From a checkpoint of a small transformer trained on Wikipedia.
Size: 19 layers, width 256, 2 heads of 128, MLP 256 GeGLU, vocabulary 5777, 10.2M parameters.
Architecture: RMSNorm before each block, rotary positions, no biases in attention or MLP, tied embeddings.
Training: a variant of SOAP for these matrices, 229M tokens, 3560 steps.
Each number is 500 + 40 x the weight over the matrix's rms, rounded and kept within 0 to 999. Layers, rows and columns count from 0. Numbers have three digits each.

# layer 13 attention output (transposed), 256x256, rms 0.154, rows 126-127, columns 0-63
486502473555469509519476531499439488509551486507515478519492520477546537474444544447476516545463496460504528517428475485518516539507511480489489472459488526468503487535469525475444487513443495
537510482518457534454510480546455524515462436490492467513448532494420418519460586466504529496483559559502507414509521471429457496504582465542511529474521486506442486474499520533536487531492513
# layer 13 attention value, 256x256, rms 0.186, rows 127, columns 0-63
472496540547500507536411520403593489584427488507461445529569592507540498421521489525461471488516455408499434489472503514511509474505554446470513512506545484518548430465495624556525586512477460
# layer 13 attention query, 256x256, rms 0.137, rows 128-176, columns 0-63
511597522559444506540489457469494462484611589531486487462443469489459518482545458508499543494491468511532521495508511522526518555542463462545475497517513513442444489543507546554496527492510491
551487459522518507483497586438508569458493471481467517482496535454465461509508512440487554434502455520488502562540496453547460481455568552512551499484444458425543513534468443509464498555472462
466517494542534408541515530491491499503472470590532527528495524507621512466489558503490503471480471517475482520502468513503502509414524507487494498518554522476474551524506502535518505439595549
522439485490502487565518474482548463504528493491509433492446478554445510468528459480514507435497478509490560538524493430496494500472512484552451516540480560477541433510514532445504510422459475
498513540506507504505508518511526530438517493462456536478458513421551504403566548532471497505473475503442475518492547406602523529414543508529516528478479474524550490476499440474478525564471496
526364487508522506530489590534462519546527484488540527509506497531566542506464618431502467472426539518444483478561487465468444424463487530470454512494525450440524486494500494454472477529471449
490543499473528499444504542474513591537540498518461588506511485420496526521502504459467578518486475530452519486572478536482479459513512489474513445501433553535466549507500459515473461497505519
502572515546585454494529510492482421491425501590497482497496482509562441522481503589499450493534560492475453480490487519447500514525465518446493569525489534469513443497493517399485486415528575
516474560549514484519489442495506504489484518548529496520419542520494523496498457459517431520481504507529424468577432547441542520463542461541542469549585582535439500484503511485552500441541482
426578514425476474496481482502517515446497455426521499493501485423408495454526494464515493496473482445482508499488524515495544444491490481487560469547477540516511507459508486471422501519465483
511491536497515521448553519526512528526488454405535539534474519545530532494569506410515450521494564506544548487470484504462526452441497500446510502501470462503517447475412438496489547593515503
511521510452445498472421470529447514530551473514514456518565500532527507523458497510533427551577485467482524475430504543467510461559452496408526470558574629560407488501532555524498543469478504
471550491507444458479484433488481498451527532557532408529505533534412504497499458549571484498526540484504485510533451517481583503507529462556529513515574563540441480530448570461514429480560526
518521452494463522477483503443498491493553484470475478502481544524450553474513515521465483482472490510487511462493542488506550531467521469545504509454483439564556509473475489492476514517504487
512473494482564482407482470521531420421535617549458542505465504520502487407492471508451568505392463546453477545574512495537530451599577529459515552467510493553564527523548498448534496477476549
585492523460520529536571503575458477568455462522565488504472489495564522535571528505522492501502517575496446480502477505520490481498482462451453431478567539501468473549540501571482553483484525
505499527459553505519549490519503503392457517526470551475507457557477502524484559482516572491474558456517540524579458419520477540533496542508443509498521460408538436496580468488584544486533544
498472502535472501517519518494473542464512476515491503508470515461509497432429473497515480476512539443440506516476484484506550522435479464499504538540523473551558457488517478465444486520476497
507483540426496548477547533449497498476464502542510482514601464480539500540473508537548524521509486505460502581489465486518473469488440538468430449504523580481496509485506556548498531471541551
535440470473461406508525555474462531530459524515512461462530511489485515508509464476554429489539470513508524437459530537504558487533503462491516436556611604515547457482517561441574473483544477
466513525506478469465463463477497554514541492480529519538485546481469505528512456526491503508459521528503543510457498494489545509483538495594511530500549417504525489456503492469530500514515512
450536529458422506475559560544502470464509510457515565475527485472473498525501531443498444504422477493501506501482509491494464485485470496477468474485494421541571508480474456522465513505494456
475478499506524508491532557516488490469502535515414480485523466424478573523493422450535497486511517508525458555488497483477499488521457528537484542412528545468567476496562493560556495560512461
531534606473486493459516491478460518562554572459484487545529478498505553562475490452501447475470604521454538526442463478475559442459539482577531493539544456517500438421526453476531524445481496
458491514555441516506470478468534522542542473487523522534434554486465471486508476516513472534492491461533530439456539496475536525405569433510522566510478449522476505441429447463499501548503465
522447528472444540518509457523486495495550508435462539463534477492488561531565444437522570495495459481399528532523515456527441504533445513534520514431389438531537553510517477515507521549534448
442481500514500486472492513464488522495533534484532547532488513438523551456543475437501542478499496477489501564522477543510562520537477521527497525481486510501559481458481548476516567518505529
462486515475438541466523523550523468551494501488496538520562512506528476526475497499555468532566486489482484502497515480502479428505511434443460475532557521461495578447462482519503452469511462
516416428463510534446478501500457470620514473522475480500550498523494557483473516453523519557502524578565482464507528536536486535445465526502508437466491542450471510485540493564485513460560485
510483534539453461508416518520592435594494441568508464516576524508497540524498512552514509502507524523531504431561435548521541516460465486514588530468511530523461536509475515462492511457439498
496483507504449466514474469404483478508547491440534466500540510488467464464588534499510536561522503517496523470488516486567551519477544490542533480503408410508492520448475495423438525519499492
530492452461499515462507529532539458503508518448485498462512451473518530521478530495511522491479533489560501500461527512490405466529456540529479498495498446537505511482538469492497538519469445
547472526543535486541506498469523517484471463474487477500465485486494491480512450577511468519445496521581524482477512467485494465457563515542464512529561488500553466531517502509515523437476507
467584539474516565488588494465440519492447515409512476521461490441442510514527498467491493494549474429525567566492523533405467467522450470502499524619477518507486464459523475466509549501553435
494502516508468459500508447464476452481554507495487504553486501507449484499493524523498560553475494468486463495492489475518500542471558443521520554498481472499458491464492479437514491492440575
448498509461442535484490518481500480508502484476472564469534489513536472463532505533532518512507532523523470531500504465470436452528483472481507519462472461501576553456527495504462552513534459
516515492528514501524565543560529485486511488487509487444586475476500507577483494533504454470445542473508526489515529518502501479451478497509474477518541453549511484557467496515509458515546423
481531472477435543546528462514475599489552423482488525596460483511491480491508470398481592501515451513477527512473547500581527484554516474489586537499474545508476524457453490472492488569464517
490517510464505521460510500492519469496503528524450539497559506532562514475511536476490479516560516492476474498498450518504482507504421502496500529507458506514502540527502510508485565495468461
530482412526553466483484492528445498494437520540497471421527521551582450450405472559521463482509531495565501531494530459467448533495491548475486494440552474533496509547521563493510529474460571
432512493417498553501555466455396469426508570507531543452522546476554472480517573498525468530489534472492473541504508505459497536510471503440462495508485506466530479493577558494455521482433516
557492472488515439437459487515452490503500507480549460492569459397515469440385501472499455481480521417529555558422521478481448489470495556475419475425560492475474503539583503558461474510487517
504532516448508558432548519506487483520505523485472500492531449489521517524473489481541504509482510476518456507495514507497442455502496529473486499522483447598504558453515475508550500526521431
447477502547504559484452518519566462504481546491473474443452547544500489521472478499525378401542489518490526424450474476437472497547489545486416460463526439522576547580483521482485510535449495
441496476558528478580538435449535536509481591525535523479476531523529469456534514538518562526551516444433470519527414452496510530576510456551498493522500508425441452521518545496442475463444516
467455537541545503583545469375457424422515615485560509560497463468510561497502455549464534531525465478464440490515457437541553539466445552492505496523509534452508484497540507559501512414484478
500466504484503508511462511487470526542532451472544515520473474501496499513540469514520568526476486555522550521584476517558517535518560514569483559467506515494499494525434533513533472482506530
488572474413507503515494474488525482481535530496473495502538487483506515559506550515525505484475509529493476545527478514482499489474503522527496527508477511513482481447511522476509467504564493
514512559552517506553501497513520504493481490521520466474494555539509511457469498479496526521465512521470518526522552490483513487501551468500437506514516496485504507498489482503521462499479542
# layer 13 attention key, 256x256, rms 0.138, rows 128-175, columns 0-63
476502535480497521515480522529443527484474427528514525512509474532567537537491504516579485499441573437436498515484506518483509510512457525473552525537413459520482551504513455522504509491530489
481561540502524449475476461557507501571503459514455458473489488517406581506543543526531527527541485557564516581445559509449472531510477480464497404513455524481509454454519529548519488506519562
483487477543476519486442521521527535536535581459509485542589484459512474493498494545437456552514571461489483509528483600489477538471464453440537512524465527550482516518526506534427536460501472
503573557510463448512525532508516508500470545468514554529458487486549461497494573515495435514415490493471501449504514502518536490538493409426485463442472513489472486515443524449586517492603490
534506521480585469515477498585543485561496483567517521514483482547513577527538482546534491488533509518491542518481472529426422507527435563551438457517498532444429486429533458562517455511511474
473470536520497477443489533495548489536537503532489440459478492430413483528508527501487540487501511480508498547469513467498522578457519509507524536475547541476460436460468513460415443518537525
568517445423504537562539481456417479508551549464518562520547521511546554463551485445521473501497462533542547459521456489548486502544484552432451435453549429458458469534470531482433545485483439
552526526488485424456480495497494532434426465509507540460476527464459474493455486491486472510417518493501512518526474506534493512480499490496551582518553475520457507543477511481498503440488516
491496501472482482544477481471490561537513566463527502497525528513518482504493491484567453474500508488546506502489483514435530496485524526486504505530472461492578482485459518516571561474486495
544501487520571464522503491516566484548498500456425604560506444532527509447528540503516505542487455491530494540559523499495500516507571511544611494467518486564508491522509485548510474502432509
515508455527499452439509435447487483495496498496424450435499504562450462546508454492490552488526532504495468484513412468512555588373535427444501516466546483442462502520469568458466375477471530
519480474525448470447521518457522493421409483396495513532529541501478474477511523424521549470446476529512486516588467572544483516450536509470585535470503493469460518587491518529520506553496498
472520564468477434529536443522500527534478548511503512486530507521563443493519542552525481492497515478529562500437545515453476504494478491474488476582440511505468481520509471538549557489511503
505465495522562447542512485546519526535492480464478532532505486509500551490534527534541537489496530502497453533544500494487455540512518536546503522494490535504437506518522526587526440587497481
513533562528531441528505487496513592477566494521543489594443502491513536501513519596490500514455504490490432525524478526428514508505519494536408401534496476629483481516455494562477524429539552
491487485549472426466503521541515519451546549591495472530515551544507471456479484539522502497461559541504492489518518538505572447507496411515532540502519474593530513493448525447549500450442513
495583541508465452524503494540532492591494527479551447514524439559480470506488514549422456466483526496495555499443600485462464553563471479437555440519498534560497440434536494481537469477597511
530477495529511567526492488496555488459490486502465479465541426473490482550513468479495540598518476499541487499591505492508490518490523517477534488481463521485440478491461524531531504489426469
493475568529447502533482514414541512494486487489528483519563510519498508576398427490504453517514519500454538507468532541495527504535517542503540527528506496548500481515440538495523504450542469
475430479493429543474500488455559456463485505544565438424505482466518470515495521532558497564541432500431536533503444464494473520459552511514516488555505519507525516454535449477567569530459501
540511463551543506486511445495510491491557481457474516478485443508492500494544467512524526475516473491520509475504543478508541496469569528493506545479505526503505499480551498479493442545485501
522510410492450543452455442530542516441519533522503535483481552476453498552478525512486507533547467520470537515525475440509536497497484510570517527549542495470497521439491496442461499481477476
422554477575464516488504521520465494432504523517489475423458522517489473496518497527528524444495431476509481520525481526465521527498516408530474491549515486480477488488489465426499444520482555
478536496529404485455525463488470470423527495403507553485509551434446419472467559538535550514505450531471525553464574495463502505475512490491535565416447497538578514468510525492456517483490528
468498465527592548489506463507445480533481513538498541527489485503482495524551523511493453511505461495558506465560484474555542463449558501464474470505519467472488494490532440470465446540477473
528536443415449472511481489499464585484508538574539518543499522533468510553461531505457519467496551425545499494435491512506471505542467500513462452472578498535463496485453504463492455530461575
467455456478501558523450467508483469410532552506492550509559531526497507530520542492503482525488455516558506437532502547538541477469483496540477542493471520506544552503554498529448502487468491
549503491498457502502527508435489459536467507504488493536544552488520462451463550505492487472495475519490555474503464504522506482482508509522490505510596485513525523571488480447554511469468528
556466528438496457502541520489441477520498443519483496502500508526529476422473431492533454557552481533493446479472431462500475515568533553457468486472529510450480507553500506507492555567519488
448416382483545501515537510475478537559532527520454521448544404451489492493462529557476560565482486534613522456535573476553397546469528476511491405543526480528478499521532420603535481501477494
553457419506566537481485492524481501516601515589486521500496445456488506531534521508508483504488527533481534518479482502531482490505470503508504483511516532518531497504530542485494482520521512
498492471498465488507464529415432499504428507535512497517515476520481458551459435530468513478490482490557493504526411517508523510520484494513478498493534475490520540503470497474528489496514520
488526460490550532497493509508474520460530512523479506465518483476491498503533516465508489535483467492506519504532502490476553510484541514493545534481495486481528498431513510457490500519508497
531454570395390553499445503431500541493385564484448522521495593477555456499519532433481546476555524494548493378528478502488539550476497484489485557587503485437501526512438521493510514477444456
532502482526514489505461557529505456504521499472493482512438506485518510493566571516497513460463529519485509451497480527530525509496505450506538505515517515535540523495594394447516425489561513
571476479478506512548504504513486478486491505563527478511512471504518531471469555543522521505519500531485486525441505516492468500549489478531463471486513519533520486474468543490539536427504503
484559526447498529507468470511479555443498579506477479452502508458471460553522509438482528518498521506457499476484521468465462524487528536484559538489476484467480475489430531528451534556507537
528519538456549447529482536526486524414452444512502547562567493486498580537432417470462519463418541430482447464608470539595531428451516496451497506547496562463504541515450523522499526482469468
509495478516466503506508507495518492502494522546518498543479483524537514491485504527537486463491516523510496503466493502539472495516486504519459471498542488561511524513487490533524489452512527
471496475559613512481538507553495486477569523489491464476407448506458529503529506425551494465510499519519526557509442452541470629464505470500578565487477484584535548431534462494491392554526457
479550473522459553472478493517520505457502534519533495493535469519491498528499523510501524466518504513471532496458494524468470530509509479554506509498459561538531544483485499515507539471525503
487518537463551593476450531472448529526515470498504475502513539450438453547535443518487406455572453468485528538490391514540493523510423499445425475522481460472477453489549449526452544515494503
504533504479460514460518494540522511495465507476505477507511472512529521549461481481508554497474528501506487540481495485487499560542518501495493491511514467532518469484481492494532503421490537
495490527482480522535505476450529522477485542518557481443478516532511522476478493500477526468457566441492419477437569515519497462513492518441519557441464419481518463494515526476497500504460519
467488603537534483533466481465517509484465524461520499545420537530515532455513581523489451374526501487577570452518557488520530499418557585473460463489494459505511495466605398475516550508471530
563490553419498563544522477514545462462521481477512479459535507436448425532524568499564475569520498547463583474468468479465522573498525532547411505546524441430532500535517475447470494496571487
453497480531499498494512518503517477461530522489467476469569507487520454505482522468539539503460449535505558500501486494509523487464532544550516478501498539517509553482492452471576516485503476
480471541517338488492525504497567486467447475480525505466508476496530477525443508506540526525455485510474561510538487468529472489454517492541520536549518487582560519516473429446501498463497528